Weights of a small GPT-style language model, trained from scratch on English Wikipedia: 14 layers, vocabulary 532.
Each number is 128 + 32 x the weight over its row's rms, rounded and kept within 0 to 255. Layers, rows and columns count from 0. The size above them is the row's rms in percent of the matrix's.

# layer 2 MLP down, 160x640, rms 0.107, rows 51-104, columns 0-127
size [103 104  99  99 101  99 101 100 101  95 109  97 106 103  94  99  95 106 101 105 104 100  99  97  99  97 105 103 100  93  97  97  98  99 103  97  97  99 104 102 108  98  99 101 106 100 101 102 101  97 101  99 104  99]
[[179 135 147 171 118 125 116 106 171  98 197 104 158 164 133 121  90 133 119 135 110 160 142 200 196  79 118 125  76  99 111 172 185 165 163  83  82 129 134 112 130 196 192 131  86  90 133  80 128 163  98 138  96 113  96  85 130  91 132 106 198 136  52 126 115  66 116 120 153  77 136 132 114  94 147 122  78 158 114 117 100 118 118 107 181 218 115 112 156 122 180 109  87 142 114 120 126 116  94  96 125  70 114  79 162 155 143 132  85 140 114  79 116 146 161 123 147 172 108 145 120 142  82 112 101 115 110 111]
 [158 110 104 148 141 157 154 132  43 104 140 149 150 107  79  80 145 103  78 134 150 136 170  96 120 109 118  79 107 130 121 129 144 119 135 124 108 164 131  96 135 179 143 135 118 150 153 174 195 133 164 117 170 191 109  96 115 124  85 198 152 140 119 125 140  47 106  96  79 113 131 102 172  94 151 130 100 122 103 166 175 107 127 110 110 143 150 115  92  62 126 128 159  97 124 105 214 104 137 119  28 156 158  91 153 158  70 159 122  91 114 181 184 143 142 119 178 144  85 151 120 158 131 138 137 138 167 151]
 [125 134 122 141  91 131 127  87  83 144 127 129 181  55 148 144  92  94 146 160 146 113 178  95 104  90 131 117 162 131 159 119 126 161 120 143 121 180 110 138 149  80 163 130 176 168 119 173 153 110 116 133 151 127 120 119  68  88  63 128 140  95 100 115 145 116 170 132 107 130  93 103 173 128  79 121 137 158 206 167 158 113 177 118  89 173 184 125 114 191 181  99 171 118 144 134 130 103 147 119 151 125 134 143 135 156 146 204 141 111 184 101  97  82 118 131 138 163  89 126 115 155 127 168 113 204  99 110]
 [170 169  74 179  99 112 111 137 138 147 129 219 125 134 130 137 126 102 141 145 134 139 117 112  88 162 148  95 135 130 125 138 135 165 139 109 118 134 128  93 158 149 146 106 122 134 125 142 119 215 149  86 150 121  90 157 125 209 103  74 179  92 122 152  97 124 180 133 160 175 115 146 140 141 129 111 114 133  92 108  69  93 130 104 114 144 140 101  69 103  63 145 188 147 107  89  93  42 108 107 118 156 138 137 142 164 139 112 138 132  65 146 123 116 101 164 151 166 156 130 153 103 116 104 100  65 186 148]
 [153 128  76 141 139 124  92  95  15 139  75 163 137 194  90 162 163 141 168  89  95 155 145 128 154 109 108 123  80 143 127 124 154 137  98 118 146  90 147 145 197 144 178  78 124 129 136 129 129 197 205 142 146 157  62  73 159 137 126 111 117 105 111 136  79  78 158  63 145 147 116 135 110 103 110 111 165 125 160  99 142 149 162 203 181 141 178 172 124  50  77 142 110 154 151  88  99 146 167 146 119 101 130 140 105 168 146 148 129 126 147  74 157  99 146 159  76 145 110 126 146 168 164 200 145 111 138 145]
 [129 169 151  97  68 135 166 138 118 101 145 122 144 103 153 129 197 126 158 101  88  87 117 146 150 168 118 137  78 106 149 145 137 155 179 187 196  99  99 118 179 118 105 117  90  75 126 100 143 136 101 179  94  68 126 173  97 147 125 146  98 141 145  82 110 118 198  92 102  74 157 123 138 165 139  43 123 104 106  94 156  85 138 155 139 148 128 141 161 118 134 109  93 134 136 140 142 128 122 122 108 120 126 125 138 108 191 165 154 148 156 138  98 136  74 189 120 160 126 164 150 138 154 102 152 128 113  89]
 [153  82 151  85 131 130  63 146  44 190 135 132 116 139 174 136 170 130  80 116 145 155 163 144 109 139 189 130 155 102 127 100 158 148 111 142 200 107  98 194  87 111  73 130 143 149 115 154 135 103 136 148 138 139 199 107 180 152 165 169 156 110 108 171 122 171 164  93 137 169 153 137 136  96 120 109 157  82 182 176 116 164  78 172 113 102  88  81  96 124 170 142 146 101  88 120 130 136 135 144 150 107  86  59  96 135 140 180 115 133  89 118 113 118 100 136 119 121 151 177 141 137 139 113  72 140 160 181]
 [127  84 136  93 162 162  78 179  85 151  95 154 121 153 216 141 143 131 128 148 132 102 135 107 172 104 108 114 185  79  72 195 113 158  88 152 162 151 171 169 174 133  94 176 104 159 192 135 115  98  90 107 109 102 158  92 138 134 108 140 138 155 155 104 161 150 139 150 139  87 192 125 136 195 107  99 168 136 127 123 152 164 104 127 143 116  82  64 126 108 133 164 133 180 126  91 140  96 147 142 124 142 138 101  87 128 165 177 109 102 146 111 153  83 169 158  92 151 150 181  96 140 175  86 125 190 165 150]
 [ 98 145 146 108 113 115  52 140 161 148 108 133  97 142 149 119 183 161 136 100  94 137 125 118 144  98 121 163 109 146 123 123 115  57 143 168 113  59 130 167 125 164 159 128 154 124 154  93 110 175 131 146 125 136 132 155 195 206 109  80 122 174 102 168 194 109 126  68 154 127 125 115  86 122 142  80 137 126 143  87 135 139 118 117 120  18 112 111 136 140 134  98 141 122  94  48  77 143 178 118 180 145  92 178 175  85 126 138 101 144 139 108 124 100 114 148 121  99 143 164 134 110 150 142 125 122 110 185]
 [131  93 100  73 126 129  89 160 173  56 100 114  76 145 165  94 141 105 108 134 164 148 103  94 128  78 118 130  64 141 139 125 131 134  94 162 123  89 119  54 154  86 156 153 183 117 121 130  82  97 110 161 181  98  95 116 106 140 136 142 142 129 103  58 144 142 141 115 129 160 126 149 114 119 159 140 167 130  20 150 109 137 183 124 132  80 174 143 133 135 181 107 163 118 163  95 179 114  98 212  83 121 211 104 108 155  83 140 101 100 100  73 145 136 130 114 160  96 117 151  88 131 136  46  95 147 117 129]
 [103 178  83 173  83  54 115 109 169  65  72 141 168  95 112 140 132 167 123 161 142 113 149  95 155 142 117 171  70 138 121 174  82 128  38 134 144 186 134  82 105  98 116 122 161 100 162 118 115 113  98 136 146 160 119 184 167 130 135 141 109 114 134  91  92 176 139 136 184 135 161 118 143 129 134 122  63 105 136 122 103 144 117 141 168 185 203 126  56 133 120 111  88 124  88  98 118 127  76 159 124 137 142 134 147 116 155 147 159  90 175 111 175 169 125 129 100 148 153  93 140 106 154 171 145 148 108 170]
 [161 123 173  74 102 142  75 101 116  46 172 192 157  93 193 123 154 152 114 115 152 125  59 152 111 145 125 156  78 172 137 182 150  84 102 146  96  57 168 135 118 103 107  78 201 108  98 113  78 110 143 136 136 124 104 132 151 155 136 136 105 103 129 158 174  76  84 118 169 110 183 177 124 210 123 138 169 175 103 114  92  58  78 141 107  37 112 136 139 104 151 135 113 132  88  88  84 154 126  71 161 122 151  98  99 131 226 139 108 164 138 162 163 125 110 132 110  56 129 146 114 193 158 136 142 123 137 188]
 [ 97 124 141  52 139 133 132 156 176 112  97 161 121  85 138  70 116 138  98  91  82 130 109  87  86 122 118 100 139 118 115   9 115 102 120 123 152 139  89 147  79 131  76 149 129 112  57 170  83 161 116 128 115  99 141  76 188  98 146 166 163 152 168 102  87 166 135 134 106 127 109 140 115 125 167 132 114 155 105 129  55 179 120 151 169 114 122  88 158 109 174 111 139 101 125 139 100 136 166 180 199 117 174 106 114 159 130 135 105  83 114 161 155 105 188 110  93 118  51 134 142 125  95 150 178 178 121 104]
 [163 119 133 183 160 159 130 146  75  30  59 116 156  56 125 135 113 169 164 149 113 184  74 125 162 104 113 158 182 106 114 109 103  59 134 161 110 199 164  85 200 142 197 145 147 103 151 162 134  49  90  96 159 125  49 139 118 120  79 182 132  98 124 117 135 160 152 130 111  57 148 134  79  96 122 111 146 145 124 109  81 165 152 143 139 121 174 127 114 169 117 185 129 136 184 152 210 134  79 131 147 133 141 124 172 142 117 134 152 107 117 137 121 133 134  95 150  95 164 158 128 154  90 199 104 145 122 134]
 [103 133  91 125  89  79 115  52  57 146  55 190 111 159 152  68 155  55  92 136 135  75 125 124 107  87 155 193 120 118 117 126 124 129  90 120 109 104 210  75 194 126 163  98 162  65 130 140 179  98 204 141 131 111  86 155  93 111 159 114 114 165 115 140 217 141 150 168 136 141 156  99  96 122 128 123 166 151 131  79 106 150 135 147 132 129 154 126 168 119 135 171 139 107 151 128 147 141 111 167 118 113 177  99 115 121 116 110  83 126 136 121 112 110 125 116 152 205 105 138  95 188 144 146 173 108  78 167]
 [133 105  60 166 135 136 115 117  94  99 103 134 161 120 142 141 126 116  90  78 134 126 149 123 143 173 129 157 160 154 126 155  84 135 122 118  97 174 136  43 204 100 161  70 171  96 143 164 156  89  96 173 135 117  96 123 147 211 114 166 102 110  68 112 113  98 157 167 137 103 142  77 172  78 158  66 120 174  75 191 161  87 113 142  84 104 139 111  99  68  90 177 106 110 129 122 109 120 130 146 154 146 124 101 153 139  97 145 130 151 108 124  59 203 158 122 120 193  87 128 140 132 151 152 172  82 135  99]
 [132 140 149  89 180  86 106 140  68  78  84 127 111 171 164 159 127 140 129 145 140  59 133 114 123 140 136 129  57 155 138 105 127  93 135 173 123 113 140 106 158 139 126 165 117 152 105 120 145 158  85 100 146 103  99 142 121 158  73 123 131 172 141 166 112 181 110 151 147 146 143 171 116  98 140 204 145 135 130 128 106 102  97 142 180 155 107 133  98 155 123 168 110  90 161 120  95 192  87 105 167 111 137 164 134 170  85 100  98 148 120  93 141 151 188 145  99 122  88 133 140 158 148  49 149 126 157 151]
 [158 148 130 164 178 108 120  90  29 129 130 128 108 146 128 110 121  98 136 139 108 177 133 109 173 126 132 132 194 135 155 133  96  84 165  97 158  91  84  84 146  97 117 110 175 101 161 181 170 149  96  96  81 135 134 120 154 107 101 166 111 118  95 160 122 106  70 163 156  60 163  82 122 105 141 129 206 149 107 133 150 160 133 124 140 105  95  72 129 176  80 103 110 105 161  98 140 164 184 143 107 159 156 156  93 128 156  88 173 131  71 182 101 187 120 135  71 174 154  86 128  91 103 149 109 128 146 119]
 [120 133 179 144 163 170 169  99 137 146  99 143 138 153 164  69 155 158 109 157 104  95 125  97  98 131 133  92 104 108 114  81 127 146 126 114 104 126  74 121 105 151 101 130 135 124 127 136 100 157 146 134 188 185 133 119  70 131  86 158 114 116 127  87 157  67  61  77  76 101 127 167 152  97 109 147 123 145 172 106  95 142 112 132 138 101  96 135 155 141  63  82 101 137 112 165 211 104 142 177  99 108 148  78 175 131 122 159 155  45 185 154 190 188 131 201 160 146  97 148 141  99  76  99 154 141 106 138]
 [ 51 153 172 155 149  74 104 154  75 181 118 155 135 109  95 121 131 111  73 118 110  77 112 155 106 142 158 111 127 137 126 194  55 152 161 130  90 104 144 125  83 140 122 128 126 150 121 135 128 214 159  88  98 118 122 166 128  91 203  98 140 139 150 133 127 133 135 107 110 140 147 174 119  63 110 118 183 109 100 107  93  99 104 138 145 160 139  88 128  64 205  91 111 107 143 124 150 150 128 142 137 109 129 174  94  86  84  48 100 131  98  68 128 111 118 120  93  68 115 137 141 148  71  73 134 147 138 136]
 [138 152 113 175 147 131 135 115 148 111  91 170 191 139 148 130 140 128 156 100 129  27 127 107 142 121 117 164  99 106 152 134 155 132 130 108 108 119 116 163 150 106 116 146 101 135 136 145  82  62 108 183  98 138  83 168  24 108 123 141 128 112 119  50 154 102 178 134 104 122 111  93 113 133 122 155 126 145 117 139 126  26 219 111  77 124  96 127 138 163  96 107 137 167  95 106 107 133 127  89 153 170 140 149 146 122 103 145 108 166 150  94  87  61 199 136 142 155 137 154 129  93 134 124 127 103 147 149]
 [ 63 160 164  95  71 116 106 104  85 192 103 162  97 129  95 134 103 152  83  95 137 139 150 129 110 104 156 156 162 152 113 172 186  86 126 122  70 106 100 120  89 118 204 114 150 121 154 121  99 168 148  77 123 157 187 173 192  75 125 130 143 118 127 118 140 138 114 142 183 152 140  82 156  80 118 133 161 173 194 109 124 220 128  78 163 116  64  88 138 104 127 135 140 142 134 133 126 143 110 140 162 114 146 137 163 104 151 156 190 159 142  71 155  59 186  77 130  99 119 120  91  65 192 113 151 139 100 128]
 [103 135 161  93 126 150 112 110 179 144 111  97 125 134 129  40 103 137  96  98 103 108 139 168 153 124 172 121 100 100 141  88 148 134 126 150 138 120 101  96 115  78  90 122 117  70 148 107 192  96 137 111 138 117 150 109 188 128 113 144 174 174 178 122 125 127 119 102 138  95 115  90  96 130 112 135 170  99  64  79 132 217 144 138 117 146  92  83 107 140 189 137 119  86 122 100 138 119 143  84 157 190  99 140 207 128  96  79 145  86 135 154 138 122 161 168 103 158 105 170 106 105 160  96 135 177 136 155]
 [107  84 111  90 116 164 146 153  35  84  74 144 150 126 135 138 146  83 123 105 112 122 147 100 148  95 161 167 157  92 172 216 135  91  76 158 188 112 143 119 143 126 156 129 161 100 113 143 129 113 146 132 118 145  87 140 112 125 135 123 146 140 148  79 143 129 154 163 197 132 160 125 158 163 109 146 120 157 136 123 134  77 100 162  86 174  84 120 125  50  85 157 162  86 145 101 130  96 107 142  86 155 157 172 193 139 213 106 128 135 122 119 119 130 133 171  98 100 145 134 135 109 123 160 145  60 144 172]
 [ 81 143 118 104 104  80 116  42 137 120 101 123 102 146  88 104 103 117 200  98 124 105 160 125  89 132 142  99 100 105 117 120 117  77 118 196 177  99 141 169 122 197 112 153 132  98 140 133 109 135 126 171 127 148 131 126 112  81 180 147 127  65 143 159 136 216  97 135  64 151 156 113 155 141 105 171 110 160 181 122  63 179 108 122 139 180 110  87 102 101 101 159 132  98 102 106 152 142 133  96 161 139  96 121 160 115  97 200 162 178 158 107 120 155 217 125  79 184  66 106 145 178 174 145 133 138 123  84]
 [ 90 150 171  99 112 145 115  82  83 137 131 142 136 123  83 117  73 144 157 168 189 171 162 169 114  87 151 103 125 125  65 125 154 130 113 141 117 106 127 120 147 110 120  63 135 133 175 148 127  84 100 185  98 122 152  82 178 188 111 132 144 122  96 131 114 131 161 174 145 128  57 137 127 178 152  92 169 144 143 144 126 144  90 142 130  97 120 155 201 107 145 164 116 126 126  52 172 136  82 168  90  68 127 140 172 182 146  94  47  37 155  94  98 151 189 128 117 148  89 141 113 151 255 110 124 157 117 140]
 [126 141 125 142 132 150 152 129 189 187 123 136 123 116  81  62  82 108 124 109  70 107 164 118 139 107 133 127  96 108 150 114 102 207 106 106 107 130 120 117 110 105  85 101 115  93 128 203 122 139 160 187 171 118 134 123 108 193 137 164 135  94 133 111 150 159 117 126 153 101 170 144 151 169 145 164 140 105  92 129  97  98 106 183 121 115 153 162 149 112 186 112 160 145 149 126  87  94  84 122 155 110 109  98 173 150 125 154 133 100 153  98 127 162 111 150 102 120 125  93  92 122 100  36 114 159 155 155]
 [110  92 126 110  74 161 168 158 158  94 153 133 138  92 131 168 133 125 100 104 155 204 117 119 136 151 168 148 150 109 133 150 151  93  95  89 112 171 124 195 121 141 142 119  96 111  34 152 122 162 111  90 102 134 135 143 172 140 122 163 194 146 101 165 105 131 139 153 158  50  94 143  93 172 126 107 123 135 117 133 113 146  99  97 106 167 129 111  85 114 146 146 147 123 160 146 100 145 167  85 121 114 139 112 152 142  67 106 140  94 130 136 100 163 155 131 103  98 147 123  94  92 163  86  88 159  91 147]
 [132 192  82 147 196 132 126  81 165  73 106 164 133  45 160 113 184 189 150 102 142 121 117  82 135 164 162 111 195  95 113 134 150 106 119 120 125 130 163 101  94 116 121 109  83 159 136 109 159 102  80 134 190 119 161 127 150 150 165  84 169 116  68 171 117 103 157 201 123 168 137  97 160 189 136 141 159 157 164 138 100 143  87  66 104 116  83 135 157  88  76 178 128 116 143 115 117 140 122 157 182 143  97 118 147 153  64 154 109 122 206 145 133 184 105 155 165 192 152  75 181 121 166 148 112 189 187 184]
 [135 143  12  90 110 139  67 149 144  56 135 184 147 131 114 150 131 119 139 139  69  73 159 134  55 145 123 148 167 146  90 134 133 125 163 126  72 184 153 119 122 144 129  89 111 168 114 102 120 170 160 115 139 140 106 155  71   0  54 133  98  90 174  87 130 125 146 158 155  90 133 121 121 109  92  91 158  94 132  60 151 121 149 175 123  97 101 138  79 145 184 121 118 178 110 147 111 112 160 133 146  79 110 134 129 162 173  83 121 160  74  91 156 145 118 157 138 152 154 153 136  88  70 151 151  87  94 136]
 [ 91  92  99 132 114 154 139 100  92 197  97 166 115 162 137 133  93 121 156 124  88  50 140 108 110  97 191 160 172  65  95 139 155 123 100 143 114 112 117 152  80 142 152 123 146 133 102 103  79 137 158 172 167  88 138 130 145  94  87 115 120 136 162 114 134  86  86 109 142 121 121 173  58 118 111 110 124 117 191  78 165 143 141 224 148 197 136 173 167  85 176 147 163  24 174  97 137  87 141 125 123 196 120 122 140 112 138 191 135 132 137 186  81 136 123  98 134 152 159 136 109 149 117 190 163 101 139 136]
 [133 125 128 147  81 137  91 140  93 130 143 113 146 110 107 111 145 178 113 170 109 123  87  91 106 128 141  94 112 135 120 200 134 111 102 155 150  95 203 152 137 140 163 104  91 168 140 135 146 110 107 113 164  52 112 198 166 155 185 155 140 129 128 171  99 108 155  95 107 207 136 118 146 255 135 138 107 126 176  93  74 118 145 105 113 134 177 168 132 109  89 129 128 185 136  92 141 116 108  72  66 139 132 110 164 101 210  90 165  95 185 127 112 197 174 120 118  89 126 131 149 114 127 150 153 115  96 144]
 [158 117  60 109 122 133 143 132 117 115 131 131 150 130  83 138 150 193 133 156  93 106 111  93  77 139 112  49 115 129 151 186 123 130 100 100 154 120 109 181 125 135 126 138 162 120 123 167  75 120 104 117 138 162 118  94 157 117 114 176 142 140 110 164 175 111  83 153 163 123 169 120 169  82 150 116 124 156 114 164  89  61 132 128 146 110 164 165 128  51  68 108 165  88 131 153 137 138 148 108 130 120 120 150 211 147 147  79 119  91 128 137 142  76 124 104 121 121 154 149  54 105 165  90 109 124 120  59]
 [165 120 144 120  89 179 149 124  88 185 106  90 127 179 149  85 123 127 126 125 134 134 132 160 147 100 156 104  86 126  92 191 100 108 192  86 132 140 130 134 129 144 144 136 156  76 180 189 157 113 130 139 100 113 110 147 168 157 133 164 158 146 112 157 159 147 115  73  94 160 127 152 139 170 118  99 136 104 143 148 120  91 137 132 140 191 151  92  84 138  75 130 126 136 125 151 113 178 149 179 177  53 114 159 164 205 166 119 166  68 149 136 127 125 168 145 163 193 137 141  77 126  92 173 144 109 116 120]
 [124  88  89 108 132 103  78 127 102  52 102 183 109 169 159 153  94  94 127 139 156  84 168 117 176 126 128  92 136 111 125 135 190 175 138 117 136 113  87  80  66 146 132 130 160 175  62 121 109 142 113 122 103 130 153 129 128 156  62  78 144 106 140 155 109 210 136 123 146 124 125 150 105 163 120 110 112 166 135  95  99 100 184 138 102 111 107 129 192 111 184 143 129 118 149 116 160 130 148  93 139 105 181 134 145 130 196 124 105 172 109 128 110  95 174 175  87  50 128 138 115 135 174  90 217 149 112 158]
 [108 156  72 163 162 123 160 107 163 103 105 146 142 110 145  79 114 139 182 169 121 128 161  87 125 157 148 146 152 139 138 126 105 134 121 101 148  96 123  94 128 159 157 108 105 156 127 117 110 103 155  80 149 175 124 117  76 162 104 155 170 148 173  45 151 201 148 113 111 169 106  85  94  68 145 175  53 129 165 118 156 105 145  75 128  81 142 126 118 184  77 123  88 126 158 102 203 113 117 183 123 105 155 107 130 139 114 128 156 122 165 152 159 131 159 154 106 169  45 104 113 111 139 176 118 212 189 146]
 [144 119 127  57  77 128 152  78 164 103 139 137 104 147 160 166 153 164  90  83 146 117  54 125 175 154 130  64 138 123 141 155  86 150 163 179  98 131 145 186  93 206 153 182  78 139 214 123 132 139 125 111 120 146 177 100 159 174 146 139 162 117 193 141 125 127 138 154  56  92  92 123 137 144 115 115 157  97 164 131  91 173  94 172  96 189 123  41 174 123  82 109  58 132 138  92 142 101  92 128 104 117 126 149 165 137 183 154 104  83 140 122 128 118  89 122 102 126 185 163 109 156 163  98 149 185  94 141]
 [196  99  97  63 192 151 157  74 155 107  96 155 157  95 140 126 127 138 172 136 133 133 131 131 145 150 169 139 142 157 130 139 160 143  85 114 137  75 131 144 100 137 119 108 114  94 128 125 111 140 141 165  95 136 126 102 223 113  43 182 207 154 169  43 136 150  89 106 144  90 125 123 128 150 115 169 130 183 155 163 157 154 142 118 102 113 143 161  71 165 160  99 147 123 133  91 174 147 136 215 165 143 111 180 139 138 134  95 126 119  88 102 146  78 121 101 139 116 120 197 112 183 112 176 117 121 104 147]
 [110 142 159 122 167 148 124 157 162 145 157 141 157 141 137  74 108  98 123 109 125  75 105  86 157 145 136 200 130 109 120 140  77 107 122  98 168 105 123 163 124 124 175  95 121  91 147 193 125  49 101 146 182 133 101 117  82 125 146 155 152 157 105 226 121 107 136 144  83  67 136  68 164 105 136 167 113 153 141 147 111 104 129 100 131 137 117 201 100  99 168 146 128 147 127 145 201 142  97 155 168 138 149 125 152 119 193 134 170 101 155  78 105 100 157  94 159 164 148 108 142 154 141 150 111  73 137 157]
 [116 119 165 110 149 151 179 140 133  31 112 155  85 117 105 128 138 180  59 128 116 164 222 154  83  94 135 136 148 114 115 169 122 103 129  87 145 119 141 146 124  73 116 222 138 141 157 120  90 106  77 146 130 189 143 148 107 152 139 117 104 117 158  96 108 154 160 114 125 152 122 143 134 195 137 149 124 178 144 117 129 150 130 104  87 136 125  88 171 128 210 133  70 174 108  72 173 116 138 110 158 134 132 128 173 133  88  85 134 229 141 133 140  49 168 148 139  34 137 178 136 138  96  73 182  78 145 110]
 [138 154 111 166 136  98  70 114  51  16  90 126 121 157 160 155 170  67 129 154  92  78 157 140 150 126 130 131 131 127 140 165 112 185  74 160 126  99 149 130 131 102 175 128 113  98 165  71 151  79  96 106 175 180 165 193  88 116 170 107  74 132 104 149 146 132  89 132 167 122 166 132 136 114 124 121 112 133 119 108 157 141 172 123 126  49 101 128 104 159 141 127 118 141 148  83 135 151 130 137 104  76 132 156 160 137 133 109 125 133 134  97 104  52 187 136  82 145 145 130  67 146 123 100 128 119  98 148]
 [182 111 112  80 117 132 133 144 128  43 161 116 161  99 102 104 202 145 109 161  96 101  95  85 115  99 126 102 162 113  79 109 122 148 111 113 170 113  94  83 114  94 112 121 119 123 156 149 127 162 119 139 133  95 139 235 174 162 134 162 136 106 224 108 152 136 148 114 145 153 130 126 158 105 146 136  86 164  82 135 156  91 109 159 177 145 174 178 148 178 134  91 110 117  93 164  80 136 101  74 186 140 121 145 154 133 183 107  93 169 102  98  44  90 132 102 157 133 112 171 107  90 107 116  67  88 133 150]
 [ 98 143 161  68 109  95 105  75 103 122 109 142 141 146 102 135  38 184 125 120 150  86 143 111 131 143 127 109 156 124  99 152 117 134 126 180 164 146 132 163 196 162 136 146 153 131  94 169  65 199 105 159 125 143 170 132 139  83  92 103 180 119 151 168 158 122 151  65  77 140 126 128 139 126 149 162  88  65  74 105  75 119 109 133 115 103 106 127 139 165 148 100 145 197  85  88  39  91 117 117 161 140 102 129 141 127 117 141 162 146 109 113 158 127 109 122  87 134  98 153 126 106 109  97 120  99 124 178]
 [166 114 129 118 138 124 154 126 239 136  79 131 128 136 111 125 159  98  91  90  74 129 131 137 139 111 133  93 103 163 138 165 105 139 110 130 103 102 150  87 108 150 173 117 100 132  76 197 140 133 159  87 134 149 123  98  62 171 147 164 203  85 125 178 126 103  85 151 104  72  90 142 131  79 168 149 123 137 123 203 109  92 120 106 166  97 127 128 113  97 102 136 111 140 132 114 167 130 183 108 108 166 100  71  86 175 106 122 150 135 135  68 120 150  99  81 122 132 110 109 118 118 124 107  61  89 158  73]
 [ 80 166 131 191 137 123  80 111 138 156  98 101 113  55 178 128 132 131 102 179 132 147 149 175 118 162 168 144  61 150 134  85 171 107 164 143 151 131  62 141 144 123 109 172  89 118 109 164 113 101 122 131 143 153 166  67 158 181 117 127 109 119  90 111 147 123 151  92 125 222 107 152 107 115 112 176  79 148  95  79 126 138 115 142 148  97 122 124  82 109  94 160 127 134 129  97 121 202 140 197 169 132 157 117 170 110 103 130 149 111 130 145 122 175 169  91 119 118  89 181 121 163 151 159 170 125 120 131]
 [126 149 121 205 142 108 124 138 112 117 131 168 145 134 146 100 141 189 147 154  93 149 157 116  69  59 121  70 121 109 137 123 158 147 196 161  80 121 136 128 124 112 143 136 147 115 173  90  63  52  93 117 153 176 160 174  94 119 122 131 152 114 138 111 123 135 166  88 113 174 168  91 130 171 118 120  96 122  95 130 111 162 121 148 133  95 140  94 141 139 148  65 109  89 131 112  63  85 159  87 131 142 109 144 181 109 121 131  77 120 165 125 166 135 106 133 123 101 126 131 168  98 127 201 157 137 123 107]
 [134  74 120  86  50 129 155 100 117  83 150 159 172  83 128 130 133 120 130 119  80 179 129 143 148 128 123 161 111 122 117 137 115 100 170 143 146  85  81 100  71  93 134  78 136  63 125 166 103 160 124 159 125 127 190 105 157  96 139 134 158 107 154 138 164 180 133 114 155 144 169 100 122 128 165 185 156 116 134 118 118  46 136  98 106 121 147 131  75 141 128  91  74 131 143 121 124 131 118 104 149 158 167  93  93 113 101 147  98 139 124 135 205 151 132 132  90 160 146 118  83 131 133  76 183 172 103 104]
 [132  93 111 159 160 110  78 129 194 165 130 132 141 138 106  91  92 151 201 163 109  95 138 136  88  85  95 157 119 110 115 127 175 104 183 163 142 128 108  85 135 136 157 120 155 169 100 129 125 180 127 166 101 119 117 146  85 132 143 119 110 132 139 166 109 134  78 131  65 153 149  90 124 163 126  80 129 125  90 128 132 223 154 147 130 161 119 113  75 152 122 135 162 140 118 130 121 144 110 177 115 127 117 141 154 146 101 171 115 135  83 127 137 117  98 147 145 149 165 156 120 125 189  79 100  97 113 144]
 [139 182 128 207 116 174 130 130 156 171 148 136 152 135 111 124 117  90 156 158 102  91 137 118 132 122 159 161 133 145 177 136 129 118  91 109 161 120 133 107 154 133  87 151 136 109 128  89 131 129  94 102 146 184 180 175 138 169 140 132  73 172 138 111 157  89 131 112 146 156 138 118  97  47 161 122  85 127 231  41 164  94 157 156 136  56 100 111 146 171 103 142 187 102 176 131 195 153 110 113 123 159 128 126 144  93 150 136  92 109 101  53 124 126 111 153  65 101 102 179  45 219 115 115 201 165 136 188]
 [148 180 154 169 174 141 110 113  60  73 107 153 108 138 151 142 126 120 147 131 129  67 160 123 119 167 167 102 106 135 114  98 134 154 125 161 127 109 136 104 142 101 124 139 160 178 122 135 112 132 145 122 176 133 135 212  70 152 191 135 161  95 162 101 114 152 184 119  56 116  76  86 127  82  93 125 154 142  77  92 155 143 121 184 124 140 139 143 135  79 148  74 117  76 137 101 151 144 128 124 146 121 124  77 118 166 178 145 111 116 120 163 159 154 123 130 125  76 140 164 166  82 117 181 120 122 108 108]
 [160 102  76  23 114 150  93 112  94 122  57 104 141  52  91 141 106  80 112 155 127 146  97  75 165 115  92 116 126 131 155 131 158 146 148 172 132 138 151 122 100 132 121 107  74  92 120 140  79 138 174 170 138 119 133 123 140 115  74 108 146 136 171  88 139 168 117 106 140 164 102  97 167 119 143 138 193 131  72 130 122 108 119 120 157  82 150 157 101 151 125  94 158 113 132 132 191 148  83 138 148  92 173 152 147 105 127 171 123 120  87 113 128  83 198 147  90 125 118  99 133  54  41 147 109 152 109 121]
 [103 122 188 180  91 181 140  98 166 100 144 127 165 106  86 155 122   6 158 153 127 143 130 190  99 160  85 134 110  98  72  66 161 135  90 166 138 104 103 144 144 152 184 125 116  95 140 118 150 163 214 107 162 155 117 123 159 172 132 177 121 139  95 105 120 160 104 128 131 113 138 123  88 108 130 160  75 158  65 177 124 150 108 131 168 138 158 144 105  97 166 118 104  92 144 129 108 133  73 117 163 135  98 132 125 107 143 117 133 202 142  83 179 181 163 153  87 131 151 135 140 155 142  92  92  99 120 102]
 [ 91  80 138 108 114 154 160 126  69 150 130 144 118 124 171 133 116  96 183 109  87  85 155 102  98 145  90 167 154 132 110 222 139  78 142 121 157 158 149 179 181 142 145 141  83 160 155 128 151 139 172  94  69  84  90 101 125 232 133 173 105  99  92 147 135 138  71 160 136  47 142 102 116  82 150 146 129 130  72 113  89 172 155 147 131 129 132 138 159  92 109 116 118 175 148 140 201 118 128 149 113 164 108 111 150 155 112 123 169 128 150 151 136 106 134 110 105 143 173 157 114 178 113 103 105 166 110 124]
 [127  67  87  46 149 148  39 148 197 165 132 144 141 114 100 122 143  86  70 119 106  87  97  88  84 116 139 136 122  98  95 169 108 146 125 144 139 159 110 208 118 119 167 104 161 152 178 158 100 111 163 125 115  84  73 140 117 100 146 136 135 141 133 144 130  45 128 139 140  88 117 138  63 185 114 108  70 144  61 113 138 104 175 149 105 115 153 136 172 136 201 136 139  83 158 119 117 128  79 158  81  88  31 141 126 157 183  78 170 140 112 155 118 126 124 157 121 147 125 152 125 136 124 123 118 151  98 134]]